config.yaml
num_attention_heads: 4
norm_place: "pre"
rope_fraction: 1.0
parallel_block: false
init_std_o: 0.0602
init_std_down: 0.0602
weight_decay: 0.026
max_grad_norm: 1.0
decay_shape: "linear"
max_steps: 5248
Each number is 500 + 25 x the weight over its row's rms, rounded and kept within 0 to 999. Layers, rows and columns count from 0. Numbers have three digits each. The size before them is the row's rms in percent of the matrix's.

# q: layer 15 attention query, 128x64, rms 0.191, rows 0-66,96-98, columns 0-63
# k: layer 15 attention key, 64x64, rms 0.191, rows 0-33, columns 0-63
# v: layer 15 attention value, 64x64, rms 0.313, rows 0-31, columns 0-63
# o: layer 15 attention output (transposed), 128x64, rms 0.194, rows 0-63, columns 0-63
q0 079:512532546507489505492476425478465482507487515478508501520534491494484437504468502488481507464498551497490561521507479469461487491503538508485510502526536522467500524479494471506496500476519502
q32 068:516506520478528515458548473506501522523521534515505493477491477466525440522468524468489501518537483488504547532519482495502508474526517503551525508504511535514520492501530520508495507478439539
k0 056:479469485498503500509415482504513465452509522472463516513493500468459494485480487519514481504467551530511528478470493479494511501472493545514501503518497445525524536529500501480479488512531498
q1 077:521502539486513519478481454505474530470475561441500488516546488476501523514502482505500494503490494503483449460458520524502480507475498538506501447528509473494457493500515525483502515512518539
q33 078:504552454477517524486497503498503483506541512481489546517479491483529472501507482558548515473489509540535468508497500532488469540497488529538518495531538485523544466510484512510488514510475486
k1 066:493504491525553519505533453456474515528534506444494552552454485497490484523500510535514516484477514483493507487544506486478524493517536494488470469479505494492534513449491510500495523510513526
q2 067:500499493488482481507461497500539535512490494524475517475516507503499507487510512516456492508464489476462507503464564465496487480461531513500518488518508485519437505529482514495455506472504579
q34 087:478506493462480498486471494498491535494493515492503540495499467497537475473527475478527444483486558516534505471499519490437484547526477501523509512506532440513509465515492524510514522474491498
k2 066:522494528532526532496512481495473524497511523518491514504482534521506475525507499527533543492485514480438490505516481511516507446485531508435490446471483514545487497480460477471476513482521485
q3 061:497494545451487507537531442475493477539474477517465516487516521497536514485528505489495472484515521498462474508535560509478499507532501520499519469514508498495504490515488521555533514552497490
q35 091:516510517474512511526491473504509449520538510481497503516488497507539494528488507499506485509513474515466532517492488502512530511542530561487505472547473583495492473460473511530495519537482513
k3 067:492524500484519499476466492536501497504494531465461529545453479527445527508479496523498527543448519511495528505484474515494531486469529489527520499497487491540519547467521458491503476485495489
q4 058:501505509478525505525458509490528468473516518521490460528498491523530489493546513475494521524489490516539484478550519474499533508449524476540459465484495463545525479525489523516477478492525527
q36 090:465446477472485499501505522471479502498505442466499516464510557473501495504491492539526509504510508505504490525506484532527487510461467454468524523506487518485471501503472530500481471505503428
k4 071:501476498502513469492521530463494486479546498482529467510531479494493497462513458468530496497470448526465543524501463493524458552504479447522512509478498509485511509478534510477476513464504501
q5 085:506494510470487511503491454548480479511506484522522470484471509513515504523513503505484463491541522500471516498519427509479535512577512501479514499488546489521490460480498484486536544484512475
q37 097:501468518475517486480490475519491526495473446480563495500506525553535508482551447496478476509484500519473505488503484477513520482493481489474489469488459464533458466490492488515538528498493512
k5 093:492464540521480515526476509496461484504509513541547498482500554528522490484531475503502501496519493482494519553514506485493529481500491512504461506493489485562515458502514529502470568523463508
q6 093:531498489497490489522467540469542491487481522522495485527493502524509479505501488472514519477474446491514474489504551483502476480449513460541500502503464468566525508498520528494487481512450479
q38 109:497472540485475514511497484479496490528482484476467464492507554495463503480511521530520506513473499502512472514521508491511492503471485442482465494509497444516505522544528445470537460458478491
k6 084:483459522527489513505513511498522482482497487529494440482578489474548538499507485496526530494515487498502488503508489503477478531549494482490520468475455516476517503524519520520533525459463510
q7 087:517500498528516482525463507523535491497509521475532477522523494511469474495493471512556510510479464498496478517565490519494508461456472455538493475465510536504522495529512455514477478530491478
q39 102:536478484474507524530533487466513474533521513508471486532480513466441542513442537528522524501519468517520489526491496502507479475518472516496511496496527497469505514524490472492462441469507504
k7 079:478498451478515500473481489504525481519486491519472502472483453493491531526468512495504474469512472491494482434493469513485458521482496445507560495536545534495483530499495493517499475489536511
q8 096:456524500484521519491545508467475547515520497515472488477508486479503456508483502479527521495465539472513489492548448512506511556480494517499482495501518501486506492500579531480518467505501515
q40 090:420450511514474496497515513490478518477505487481503466483504519486521480459532512491530487519525520486531495506496520502503521542521502421482493476461447513488484477505525495474520478491483508
k8 105:473526531492525508475530534498508541470500504501462490481507513499554487458501540480480542523509481502472516443497462525510459536474524499498503450474511484477463482494527503473484500494529484
q9 103:476492495483516510492537546498489486542510487480456514491521518486512498525505513529441496455471518496522522530478545470495459528511467546474482540551489480513488500471506518533504481472493505
q41 067:489511490481511493521503485514526455441505519554481497526498495527497542539480470505462513492495513441500509479510500528485538528507515528538483484507459469526500450478474485544512502483513482
k9 088:520532503503481503519478507528429488500517508510554537487461506475486476495536492506457501522497500473516470490504521549534507477461517517495479535509532474540476466481526508481508534484487467
q10 087:494478497462522499493481510492499517508523510525520516488457536498470468516542484526512484488475513466559498493508513477503526480529498531463462556559498458493477487473504526545489517489520516
q42 129:526527516536536483474475495518524503480475500488515552523518449524480494495484503512543461533540537506540512519459474515497508470506523527490501475550498521483506468451483513509494497505545505
k10 122:469519465500486471524462494482528518457510556463499497540489479505468491538455493482507490525478507480505478496495496508472475499510521545482499491573481503467492496489486501552478503544507486
q11 093:487515467478508512517534560513506515532535502528505533488480497534472499536509489505480472483471500444531500507517463515493479518535461522488460499541502461503561516505481500517532498504526479
q43 136:496480553486500525530508541501553485529512517509485525570532503480518526483489476487494477497485487486507532515493460480490477479549468493502528531494495451504521532448513521504511497474517519
k11 122:442491542495491538483480528523517499526485520497490499551526505493473525498513477502491499488485460496488480478477491502511535458482501505464490512491522475494519499520544566510487487439512553
q12 103:494474475499473529542519558492460500526519475535461505468482506500484488511514484505526457476480470496508470487498547498509489503498485538492473537561492465539482497489495530535520540490487504
q44 137:474469497481459492516501505517495500468541515505482504508446518493470462500466527499513486498516465517489473494486526495540525504589517486522530463511544525495511475480526495505519529526530497
k12 124:520478499489481474542479489541537474518532478467452500526501515492467475478493540517449507522494498493503464497495488504469530481497533486514498490489521525495461469482557522455520539523511525
q13 082:532534476522495503500529459502456522491511484551523468525465531485522512500508531448526509524520516474518448462513504531502522507494533500524458514501519493508506515462535507467475501472532511
q45 151:519519526480483548557506504514476543525482548552469513529489466536505518486478504468509518481481475502506466498506482494488511543450514483521456490503506510514506519504510508461511502481450472
k13 123:505549508476490531516481520510465499544510550538462507541493485513462495500483510478483510468508483504466504460468477510466496562468509490538485503494486488531530521491498525479529501467514459
q14 087:518506486500491556521540530505476483499505506481461533477460518502501509521491493512464480514494514492532497509450471481481495536510439532491486492549530486468494528470512501501513491467533559
q46 147:480534501510492503516552558459477431495495518489471477496472505525539517507483473507493474519519527493517527502495510511457528446480487487466487534501470520514502497481498483545502514513520537
k14 123:476523493528457536526523541520498495545477504489497475510503473495519465481484482512509499521507482487448517509512509492487500445479481527499473534464468514491508514537498476520566472553507526
q15 097:538505509512514492480455491541510517480449483469524459520502495494514512473468517479504520508502487521465455517466470535493464490474550482525519461443492499509483511513512466500468515509539490
q47 163:528533503507467527522494520509496518504530488495508480559518511500486476461484495487449498517498503455474502519504508511523516510530564495503531460456508479479553523516522491496457495546519472
k15 132:505509549496544510474510543486498479539483476531484451489485466485471543481461498529509487530473476483503427520471489467485536491514539491475526504517492500484519501473494485500469523507508491
q16 071:466482506463466472487510484499519514499476464523522528502494507499495471477518505477480524517476518555503487504539445513508509493535474491436512533437502482463513487536476529506496481528479488
q48 080:497497522489463496472488474510484504499471501460538518444502506517495525490561529535517522514468505479481507503533491520530494517467463495516525538481443443502482479528492512459496498482504474
k16 057:475483545511495529528488459472506458468508506525527496507514535549485493518532506483514504496502535512501496505510479461489556482502468501512473451490521456524495489499481485492503459464449460
q17 079:517538488493523507502535468517473483513505517548464478513494518505490465501513511458509508521479512439516510496561442525486470532496512488482487464519493552479495469507496468543508491489488476
q49 085:529523448519499499485515502476523486520488495486507433512475535481506479522474508509461520524513472494523462559504501471501474449498497494529486493496534533496537475540492502528464512511455493
k17 063:464475493520494537528519470516463465496515513470486476483526476459527495480482515479553525482414520484499478482490531527545482490500506546525495471490491513507476509511519480495488490476498475
q18 082:488493493489482502451500479524513467518463543485456494478499473498479517517482527513509505508466492475527527475533500471514467540524513488481476434488486511513482495484488481539434452509494519
q50 101:501479478495506485503502523486509503550501518486464490538499530467477503542437500535513553518499487511537476517495475507519465497449507484511507553505517498459532501543533494497470480523503472
k18 058:497489514487503525486468470496525509526504473475504516476481492460467475461487497502452483512488476483470477444509491510488483498501572456486544521477485545531467507495488510508524493492553492
q19 093:522510455477513520516447467520534507484504485504563494517516491491512490512493499486489490516523529538501500473482447521485510440478509521467454523499522487488513525500516472463513521497562496
q51 082:479491510495486527513478493523513522487476475510516498460490537559539507485545484463505473540512504493493478505524515519498537528481493435488482478495442458495493482463486512533522515495508542
k19 078:533447502549497500481519466463489495488522506516538524500512551497519492497504490525526493471491500499486523561529497506547535485469478512502481486495484444472512498505522529530450511534509510
q20 089:512471459522513498550536515497535513497503504505509502519500509497481505511486507525522560511471493504500500528513519485516491485480462474502513526501484541489553543518559484497470448483451541
q52 084:551518509485498494516498551499501536505493516500503505494502538498465479503493485514515537495490528530543460498480488506510489480470474458481464501486547486449522516526468447438491481516475494
k20 075:450489484523483505512506484498537478510458510506521452459491492442511515456545519493505493463521502499487510483528447550519495538487511514484515468485500544473528502491510514489493486467465509
q21 074:504512476537505461518483521525475480469520512552518510484499486513469486488504484510524487539509517493505524514524475509476555518466452522530514495520515552489530491486470460462512497503552458
q53 076:453459507487478504499479471498481509438503481490503568522492464511508564486476478500532468525533514508503509516470505498480519513481509486511521513527469486509504537525480514487528470469528461
k21 073:499497514513511512433532480487482443488516487528491493514513492494516479505533497510519500499496517499463522474485511521477489500517522467513517435520518481570495502482531493550509508508552458
q22 061:509466475531483563485517507511494510502520490447503474485507530480478534529494553523492485504494483483483522511472456441476477504556502520492529472517518533497513531505512478527526498473492521
q54 080:496536511524514514511469505483521480510497485506508484511493450535514502500538475474491457518471469478479515504481513493472519441498530512561458496533470463531491515471526448521529518494518492
k22 086:513510502548469498479445486535503456498507546510483503488511515498495526504517539530466518506502505476503474500492540480511475445481497569484462510481509500529446510496489513497530526502525471
q23 099:472472510499444468493482519501527471528483479473474472479530498494507506489477495458541504526502469495481535488507543493512496540460524470468549489446492502470473481501529505500514495508449494
q55 093:507524494501486488504536464489510518519474519487453467492482559484495514512497498506469583490464518511502495544464520471493513534455513476496498526501502476487518524531525463514497509494464533
k23 085:484502510475480488494562503478523531526491487515512519508555500498530505478476471493507497521474485560537521495474546455497475537525528506490491498491527525480530476511474529513536516471456511
q24 076:525560510504489483528493543483498522526486506519479527497518450509494470498466477479511503510504466451531476437518545496464503498447514509550481511482486492515500513531509510484471504488473505
q56 103:528536478499471479486498508494494543510517489510531535539534482456530445528489510482484508478486507486495497542490485463499545448527481514531529522492552500462518519527488476487466498495490485
k24 099:506509504508527490486521520478484511478480525480497481484467481524490520503482544471526515501470500505531510481473470512480514520485488462528562496476477500426504519508515440531513506505454548
q25 106:475475497501515548447563492486496506532543481493502519477497523474537549535487513514458509460495534520487484527500506469509486533539467523474491495530520484494478489498517513465518506464511499
q57 102:459460468494517513447487524484522529523541498496560501499539522479545528512512498509466506474457495526481470541496520475504536510526529498466523529499481497510475497516490516506490475485527535
k25 122:508506483474460495514485494541514505510542526504507517550461518543484497520523456541478471520469482508468498570486519497505511521536528485469459542483524506524493456477492497504507488494496503
q26 106:495535509506495447488459534506518503472482499496505473501484500536513474475503469475552498483516455476493478483519512519498561497433516482517506471465524521510485503520519435484497490512485490
q58 129:499490523501516492487500528511537510495499470494454480491495450502490526475465480478475521476526455522477472498549463509503521521485525520473544513452519544498522513498537494498493449468482534
k26 115:500476533529523502425484491480528515533501474466508534495491444499510445483508512460503508455484519532460479486508488487506530524460491473500495496523477551506508511504510500530484473509478515
q27 085:521524525512514473443465489527468500458470495524494500512495512498486505489504507458513513516510466452487465502465506504501508500469524553489519437465489479539481539510497498479487513450498473
q59 139:488504488478483443493486519521497484533530496485538526513475478482471485480500542482542481523468493494521469474490525511466501533484550495492509495491476507555539549466498481502485540488532531
k27 119:488541536493475458505488479527474486529499500465459540504469497501507502509510468473534516493489531466509489503529511509520452552491511505482513489509492507493538555472534486500498555534522533
q28 085:520513506527504480510479486491480478484461481501506468517484509523500501497534475540470482473508501518519444512456535499508491499455497526499499546503460432524457543488480525513456529503496499
q60 146:502508515481487455531500533507468497483509464507483498509488551480470505535479530538501440479485520494538484488517487516485458512487490469534533527489479532451446523475524499496488479477493480
k28 134:502516488465488462538461505483533568549547478536523506487490493508502530494478490490497497482520483480509504522526484541492449468516491499482537495471527516440486485500511529488530505483496484
q29 092:494516520475503456508463487565499464501467467496496451518519498496550524510486490487500482483521480520505487505536513486508500520488510461508530523510521528504514451428467529531511481512475494
q61 128:517506461520506494508474486550490449439499491488507500510484524531510477485483494458546476498503456502462477504502479505491515451498470494511470534537519512468531494454490449494516519516487505
k29 125:529536495531470496494477483526506446498518528522506474497506508523532481466505507459493513513498500538497466487503541508468508487546480467540501518495511507501582505506461503555506511508478487
q30 088:492505551506518479480492458525500481492455476492519454495425520500512511462484506455515491480525517490448537507453475488481515476510526492524524489473481504476505512472467503526500525495525485
q62 153:483563514511482479498480530484476465489501483545534483538441503479473488466485479517510490535516493498489499475515508507510476494519485514522461484509515520571502452509485513479531505458525506
k30 127:516498492502523489557476515467520477512467503522476468523489509527535500461514470484509510519529533482496501490556468527476462521457515504497491486505537487556560487492498476466522516500484517
q31 091:513518487539515523463485436507508443510478545536535474500445475511467459512505488512527495492478519478516498511461509525500519517482464494515491486483524478448500476490514504498533499513525532
q63 165:507534510496505531480513517569468486538506516484470487490506445462515518487512491493492483469513535497501498513514500534545505539499476507533532552519493476559544477500509499478516507531503490
k31 130:540508529481499529491492489519492511497491468489461491464500452447503511493486480532502469504482498474495511506480483590471536524489464507509511504514500475546494474479557507524479476497489495
v0 102:481491474445524481494464510474508473527512505501489531534528485502536487488463511501495498431463544459511521532516530527485508479495531485503484467494496533491511456496508556506491517474472495
o0 097:517475514512534501471480509524497449492468494469472461505500462517504499518483516485499559538513506516456501514478493499496471509504528555464502549490501496549464524530473486472513494519528471
o32 097:470521565523491501449537518495516552470488512503484500491495523489475557505513536484469515535480492509486489478519503477518508557529498497514526485534505507525507457478529504509531488500485544
v1 101:545502504480514482491477534485485526487498474480463472494445523513481509433530530469502510470493523529517485516490491485518502490458467513457493502525478446457520509491471509495529476477531501
o1 105:484490470477446470484534486516500498503505476506531515496526458503534571500511518478457481540539495491498519460548522489529510474509528499496527504516504524522500475481473499470513510474505448
o33 101:516495499527494499504457529486530462483487516486513466513500545477501469526454502530527479496449499501446552486516489561487525459495494528508498518512477496516526484460502542514492507522525495
v2 116:516501526559504556499503511504499497483507468516532515496440542474488480480474503487504469519509512499550506515545478501501497525506482473506493497477485478528487546477461480532438491509497534
o2 121:505473500497499470495528504518540516501546484508508495498520526463479524553483511517535476513465512498539540542510519502512502493504461511499451542519502545467516478512506514530455457517511464
o34 091:511475500466478483513506466511540498483486483487485488488555460469492483487501466504517478489470484515484506475527467488497498428540509541524513504479500460501489514522511452449534511520532520
v3 098:500516496500541501490559489458479475507541503496484472526490490447529495528490494524500505487502433471540491484463490564531511484492471485487493530502463501527535486478513494511505525527506521
o3 076:514511510496509549457476463475519480458519463468461480520471499480499473498508463529531520495499564550491482458491515505508508449490497514481529498489508527517495496463499487490520528507481462
o35 115:517486522498510482505488534554512486509491499476485491443520476525488551514518532480482504506509529474481491544515487479497473429491504485537524518479511474494494559528512516517476493538465489
v4 115:461467480480468495509496496524481493508455525521482520540518525487492515513502530514538495481518526517497503522489542528527516478480534565490497443511459488478544518514479519490491527546514521
o4 116:528521481479518486486494470488518457472487514506427468542505492495497489503476496499499504531481524514484521554531458519508514496481572493469493472483522497528497473518499466496506483497464544
o36 107:464499482538482522544487522468525494534527513571495498484474481515498528498530508521503554518488489511481493439460510514490507488504476482497512509508521511550509508445495514516476512476527465
v5 103:525507493474451493496513476478497485470516470482509517474543489491456523500471469465523510486472568515500482518485472442482488499508474512517510502428497498514494453505527527490482485470498502
o5 090:466521490543492519514516454485505505535513480514480517464493499528502489491484518455490483501505493504546446488491483475464431561498509491471499471491494484529509535502500522496481494473493557
o37 103:470453518443461495492490533499467511483507513490492500552517525493511462511496520526520497470499468533488514483550488513535524520535519499474513525511477484485540518499482498493572473473493495
v6 099:531494484478530484516463514491501512503500473496467500509468501501534527496507507533553502488481510499488489503467516513443530508564462503476465508483474503520535542540533502491476483548462477
o6 102:472491539480472431458453504473482514518469473475503510487486484476496455498493490530517463530511456548469493523503494467479504453505496498494496519496503514513492534499493505470521509540497454
o38 100:512495467486493503501538529525464522486526515525493458474527513488491463505506519471511522502483503497496530530500547527552499437478484527492514478551532485497489518461513493487467516458532466
v7 104:501505531558487514515548534503495512483477505521527570539492519462491531478535518475493495488462526518522467464540483538493530505483503481516522504522503508492455532518504487513476516508529498
o7 097:547460481483525509512528479490520483454499513539500474520485494503500511542487520498509494517489497484527499532480522485522492515537490478492465519522516471452542448541476491542470476538524534
o39 101:454497489503464481508468481532515528512529504552519502497529507463492491498483499482534492492501499470522533543469518522492510457511494505525543484481550519522493533440552506486500489477468515
v8 111:506481538498468498493512523480541522485502495452487504491512499502510484478484547466472498443470515531480497517498484505460504467498561540507463495485557511505518481486493449469504533521506510
o8 114:505513501504513517472483516518491498474498469513530462542474450528517531519512492480452538462503487482495500552503511480490477567512519480513479522493475516556526502477491518548498525516519515
o40 103:458500511502492562506485500506479471530502481505474522549500535547509489466497484508535515526494530532522493479477497496490562455504481544513484494552511489501518483514462472481530474507486513
v9 106:529482510518472478486446516510498501518469504476497495487461495473509486500473525513505543474540489472507482517563568500475498524501486521461468533524500507502515514493564517507491483476537500
o9 112:496477484476465496543494484484509530533478503488525552492486459458492503497477456525487492563511523503491526506533514529525482447516509495525508508543517521500511504515521523478481486445508464
o41 112:505522524524491456495503509526454515519535478542540509528523533539497477465559514489475494530483523482518484488483504471492502546494500507479523490495518521473514476518441450464493511496508505
v10 105:481505493457490494519480481500522472521468490469520488480475489515461517506547506515475518511450480503509480536507472528458559490487458545491516516482496499517503495461493565538491524500503521
o10 109:516503491492523514509503505515481555446526504501478500466539463501475483466483522508524512563509494522472542479500483523483518475483508501516519482510500530509532472525519449436531485476504499
o42 111:512458464506492506481482528498491464512494524461480524549493476461545481470491478511529504482535511490518454525518488488541502463519549517497489524549495550509503499467497508497511505495453480
v11 108:461508516539531506489521542506482538500470501524520540492509529547473543547462487477476512505510499501547489488497512475506511493520512464510545487494494492492499478508551444463494531507503475
o11 109:531524464507532487488505498530487463514504528484521498524451506493506489541526505516505508434511478492531469513457528471518473466453503508490506529454490436472504491502482492523475479498479505
o43 102:509497510505486493462494529464498474512508482518508491513524503485511472519511519528520506510485561449502502493481482546496500596531498487544478515517487517506489519490507519479504505547531452
v12 106:546493533465503507505478490500499472537534488502480510487530448509480472463512544502490483493509501489538531485479546506493494489475486521481515550476497464483519485467562531520478524530516527
o12 113:469506459493502509503515499477472542527494511482489580516483457519488506486503482548489508491466540510498498498512508508483441461490525530462508474512497535544484529491464485503529485492498472
o44 090:489482523544528497526509513542550509485526552453533481501481516479538519498525486471503497483477473529543497527484493502537509516548509467565526521493500479478522512501496482484502478480505494
v13 093:513487488492527482457535494529491515510530460492499514518463514550480461499460516433494462551486475484516521529497475527504484496468452520479509492474509490504515546513485504482501503504507456
o13 101:506532455480503484483493491536516487562510509519525495507459480562528471488508462522464477498523506518494539506502503529484523488491474502503517519490526553501518461499503456513484479523533456
o45 092:518487517467490531564521510484516462510506493445482467484499481459485512491469518498499493537443487506476509473519495483515477454494516490477462546494501496453483479480514505534551512504510495
v14 104:507536518501492508551505557484542489516507516495551473524484516485503459471501492531482521473536488527469509468532470491476487483495510542436505491510512519501462508487499539490502497492453480
o14 102:514476479486486552530500507517500565489520494487501483490533440446472519473472518475529478496481527520490519497465483521492483514481504513514494497523477533468537509504518496438483506538525518
o46 110:500522533519519465465492500475514519523472494491493517473491539580507462483483506493453508519504506455538512523507507490496496423502484503512462474512481500513485503506486486536521496473545511
v15 099:481481537492485516510479510537489498476501501499477428547485439496482470519498499492511485470461540513530479512490536502531525484536481465448505496486512513485501492479493471497483527464537516
o15 086:535515510526511508500514518479470507528462481468451485524507486522529471482476459533474504501532489531484494487504515493481462543481529477464476544503492583505506481490498490504512517493467527
o47 127:516541502480492504476460481469528464520550489483516548503497521469481513521515510500475498524464469465467487486503476467489512556501523538502548485498512461515515534510473503473460476511522510
v16 097:536491543491527526506514505502494516517529537457531499536470531493528496526488502512515553488519527542528530536523482534519487493478481495526507445459491554520523502478508519486490518532508508
o16 096:545501464510506521454481519493545510468514469464483489520503514472495511567495482497474484532506508522507489508476536491505510504485549543494513557521460497524537522486466508498477517513498467
o48 107:458496529473488504542472484530499541515450490496494552486509465521499522473508513543540524490503446473490502469511498461510510516522494503506458538513497475485483529503484443523510487500512474
v17 093:501436524485467516515521463486508506494471480542486530512467467454521463474496475506462502470484460508487451493512523510450494499513488496475541470537498479495496508491484481524491527541516487
o17 087:494475539476496502485472467482534542505502483494520496500497496502485473525533507493508470503488540496453513498494564487478468472544502518430508509518490553494520503546515493477498497518486548
o49 093:514555478529525524497505495517465463514540519519472487520530478477489479521476499494485509521496496513524497533461449537490543480497530489528474474467488467518498480472436498483478469491478500
v18 104:497509481478502487483505495532544451500459470525452478493484495493523496520507505502490526499486511520471491491519492469487486504508401481486498500477454490471524483488512496521446502498553517
o18 107:505515520500452525516483516492498527536495487495454516516501485498477479488534476512539482553542511466495482475568501514501533541470513540446510504532487478491506504474508513495510542501511472
o50 104:481472477481495496442518504492514433464522522486483462487526440489520462461480481511474502493465511496495513466468485533506500478524504486514501462487490498496543531459481499477487495514483537
v19 094:524472549485508519484555506507499484508465523470464432512523472487475491480479508533549455497479484526526503511473495490502532484503486483479529499521496499523476515495502498436485537470500500
o19 082:479502526520498515493476486525504521499466500479490530528509500580522537509486502494491498513505490543495489508478485496465501566468525479502480467506462506540537511486497538519483545488450521
o51 108:517508442495493474523487479486499491546525501475505528469479504451477488484533467472476512508469508445463526521521459492539510479484488538536518485489536510501512529490473531514523472520518478
v20 085:529505519491468455524497544482501562504509491553469468466477571480492492477493509511500509523504532512523514495482467483513502464467518498532477486496533489527548504497486471481507505508468487
o20 088:464488505496530444512504466558531481454507492479522507523514478500524525486492504464450486488493540528517489501473521471478512524502483493517497507483503496495487501490472559541520448463479484
o52 087:483454520478498523458493474484528470512499458499516488490499532505483480516487487498529540506511496518500510455522502546511472429529476524445496498517485504518450547498473493504476506528515482
v21 102:467487481523493502532521490506456524524498483491515475512506496514516453509511510487489475474493511493547462489502467474482492474507492504481522525520483454521504447554487522467486526508462424
o21 101:492494477535525461466509490501480473511485521459518545530455497476542480504478523508519513483466502524506442473471512475498470478501481506523490468529526511497532530520526493460467470499541516
o53 106:497533482478453550494496516469506494485513461548442523522491569469472489515485525505481505503494486507464535518484475486507502462492539463501492500463504487490508477506485538531484501496470477
v22 096:484476470582490521534501512513487511485440451536489521517525521498488484520519470484513509507521470511499523515546492451477502490494517531481484477480474478499535466470464483490516512508513496
o22 086:503514447511504508521459486486561473491544537496512488511489524445541508498500517526511470478489501427492498516513503502549507472507475490520514482502511529464504506486547489493461495480512516
o54 104:517482504518481503481525485435521491496485516541467485487518491495482480482499506514487557516464509549503517479499493527475504477489496528468481497532467517554493522525427524483509524509459505
v23 114:523531446516488512499523524491509479484492466505496475513550490507564481507534532499492499487515460509591486481468466506527462498535473478502496517518498536494489489466488507490505492497509487
o23 112:517515509512501509469517522501425496506505512475479499552478470488478463510501515500520526505532509456503444499460493495489475451514472527501473510541491491517496528513522477488482526500561520
o55 110:507452469528512469501475476513527427483494479511513502429471518506515492520491454501487473511497494511462545503519510456515510497459506481498490506461485512486491532522499504505487476527450505
v24 097:517532564531490511492513489549497504508536512537533516493485470505464541522462528520513498514540489520475501487556503457462507498552529487499496514478470521500480484514498520516485472530493497
o24 094:521516484516492509516548534505519487556521476464527524476479492477535486528488506529529454476479489500526486502529485498492518556520472518464467512478489494498490502499496520539484472495527570
o56 109:520489497490517484519509489514476563491506535517495498547552530558468491473527491485489539472507460503548519517482516495525460546499480497533523497504502493488512518525489469491495539468504476
v25 103:568491561505492512514520482444477502518520496480538467481504486536528482504503536495519498530513483476486500469480529481489488466487493524507501520501504483460523504488490541431497471492530499
o25 104:507498498507485486499542500498482576532486529527520527507482488490530508478485488551457513490496509499471477524541497542495487514486502532471531510484494479547475472452461511529469496490481471
o57 102:515482492490480478550506488536496461476494473524488504508455525518472489507515533488482468506486465471529520524495506504516477441479490433482507492482512509498498539554510543477526521509531516
v26 110:511521476535493539513510528515529491507513501538498513502540529495467494553535455472452497521556522502551501483509479458476500469524522479487503541503508494501495492539474491508500529495539481
o26 117:536525518486521521521526472509457487493492531496485504500462500464506504469488531520552527454492512460524482474450493514511473492469461512518488478527515501418479492498525488486499499478499517
o58 092:443460449478520558505503482499489527487494516494546537522484483576478502502501501532521514497467502559491534510488520514500507469515497526527486487488484476521519526491483492506485507498512465
v27 096:468478488526532467581529511512486493486508494522532456512483529501483498493444513499479550489522490516522501542497510489493514512493508524480501499482517454482509513538442453487516507506490509
o27 087:498519503526498455504559452547548500504565465503483496461501512503485498516475461494502485496504529501515477549484478487530481528536521527513490529503519538502478486504502467494489466527509491
o59 100:539512508491492563476499519441512500504467471514488497509489491510529486515490514559519551535525512510509488511498470489458531467471513507498476502491490489498559513520496531529483521520514450
v28 098:510473533535475512522527515537496474481492476487507508511527534514445444491481492503492526469496520500494508469502503529439528495531539508483533438472491479536507511501508484506534482530521487
o28 093:506551467498502535520512515462526538519508482483495506516489484528493519505506458512492499456456492487534502504455563445509476475482515488507462538502484491498512503503498488491472476524502562
o60 108:489519466501485502515503525512489511512508531523497514493490512493515496485497542483500542517510494497479506484489506540498540392520476491469509495544505468510500429517474512478504515537529500
v29 100:476532491501461487564496523481498464464507492477505513496463483533499500516502494531522478498512535512476494511516484515546512497511550536502477587526511505495515513514508502483467515524539470
o29 102:486501521537523460480512499455502510477511501476463499508476485449543474451508485542486518474481490535499528510531486524531480562481469466494480476496504537467508501481543488484502484504520493
o61 094:479485505475501538534484495502475520498498451539525493509529514521523501557495478478510491506538528436514459468449497507493521447516473503497544508472506500519502495498470513521529467490518478
v30 099:469502572556516490508499524501482510492492517497480516486520539504462501470451458506509496496499531556509495493454489523501497522521508489482479505497538532499519500494481489537505552486448517
o30 098:518502492497490458539506505514555444487509491562508442506516490464505523534494514498503477459529506521516532536472504450506485508494499497496515529459534484479468530497498478519506517522492523
o62 101:466486467483525530471477523449530523502518463460527535504494552490506502512546477492515521479489501486500464501525487474520511461531479520512467443528480491512547509514516479509496464497510487
v31 096:470503504475490493544524515453493495486514566476519516490520519499487506507523506474505513491481482518520492550536487481451507484481514473460529475522545469522569490499499496533464506498498471
o31 094:523488483553507473464496480524525419448469547483503516476491530488482510511513470505535464544460541509493500470480505520494499512494509505475488477522507480473516472513469474505488496515498486
o63 101:475489529502508505487494480481484527557496458444521495555486496513510482471438515514508544492521512490500489510492493491515527422508534523486494518521510500505520515522524541478526488525513484
q64 081:470441508532482496480533519476473511491501487504513460516470486489513489480484443480481497463498488513499529527546498478521571484499523511539462499444518514474513522505505515532491518523498509
q96 073:485518478479481513503510516555497515524478459498489487500499488504488508516469507469501461501526474498494498510524499540542495471481492506539531503550493473486500463520478437513509451556505451
k32 071:480479505560524493489519511490517502486509499516517492484517497477490539471465500515540527484496487499527502498512522456512544506531494498531449543437448475468496495480505457519515522537486515
q65 093:501481467490497483480486506494530542481521469534529501443500528496513512481518530476499501503496436533482472510477485490515470438487474515483480497463478555537487510494490469476523482491513466
q97 075:496505513525493484460465476471506532491522551512502462450480519487496486468486471488518514479472486478507490546496498489465505506466548527523535499553491514511551515502522490452499496474494534
k33 077:519511486502492511529465482478493503487515510484449524516463505475508448506516487491488487496494476562486476533495463508463495444483502482478519493553516528537474485443500498453479512483494485
q66 075:451534487527485489532503527473513516521522446505487476515521530535509551475479479496481497494496530559478496481493508498472543477513531492464500498430466511505504508491455515512505505507517517
q98 096:490482490492483457463509482493483517491496470484506411487491494491503495482506455503503470503500461511473501571464464515489505487480512515521473508517519524539458496495501477525497521546467504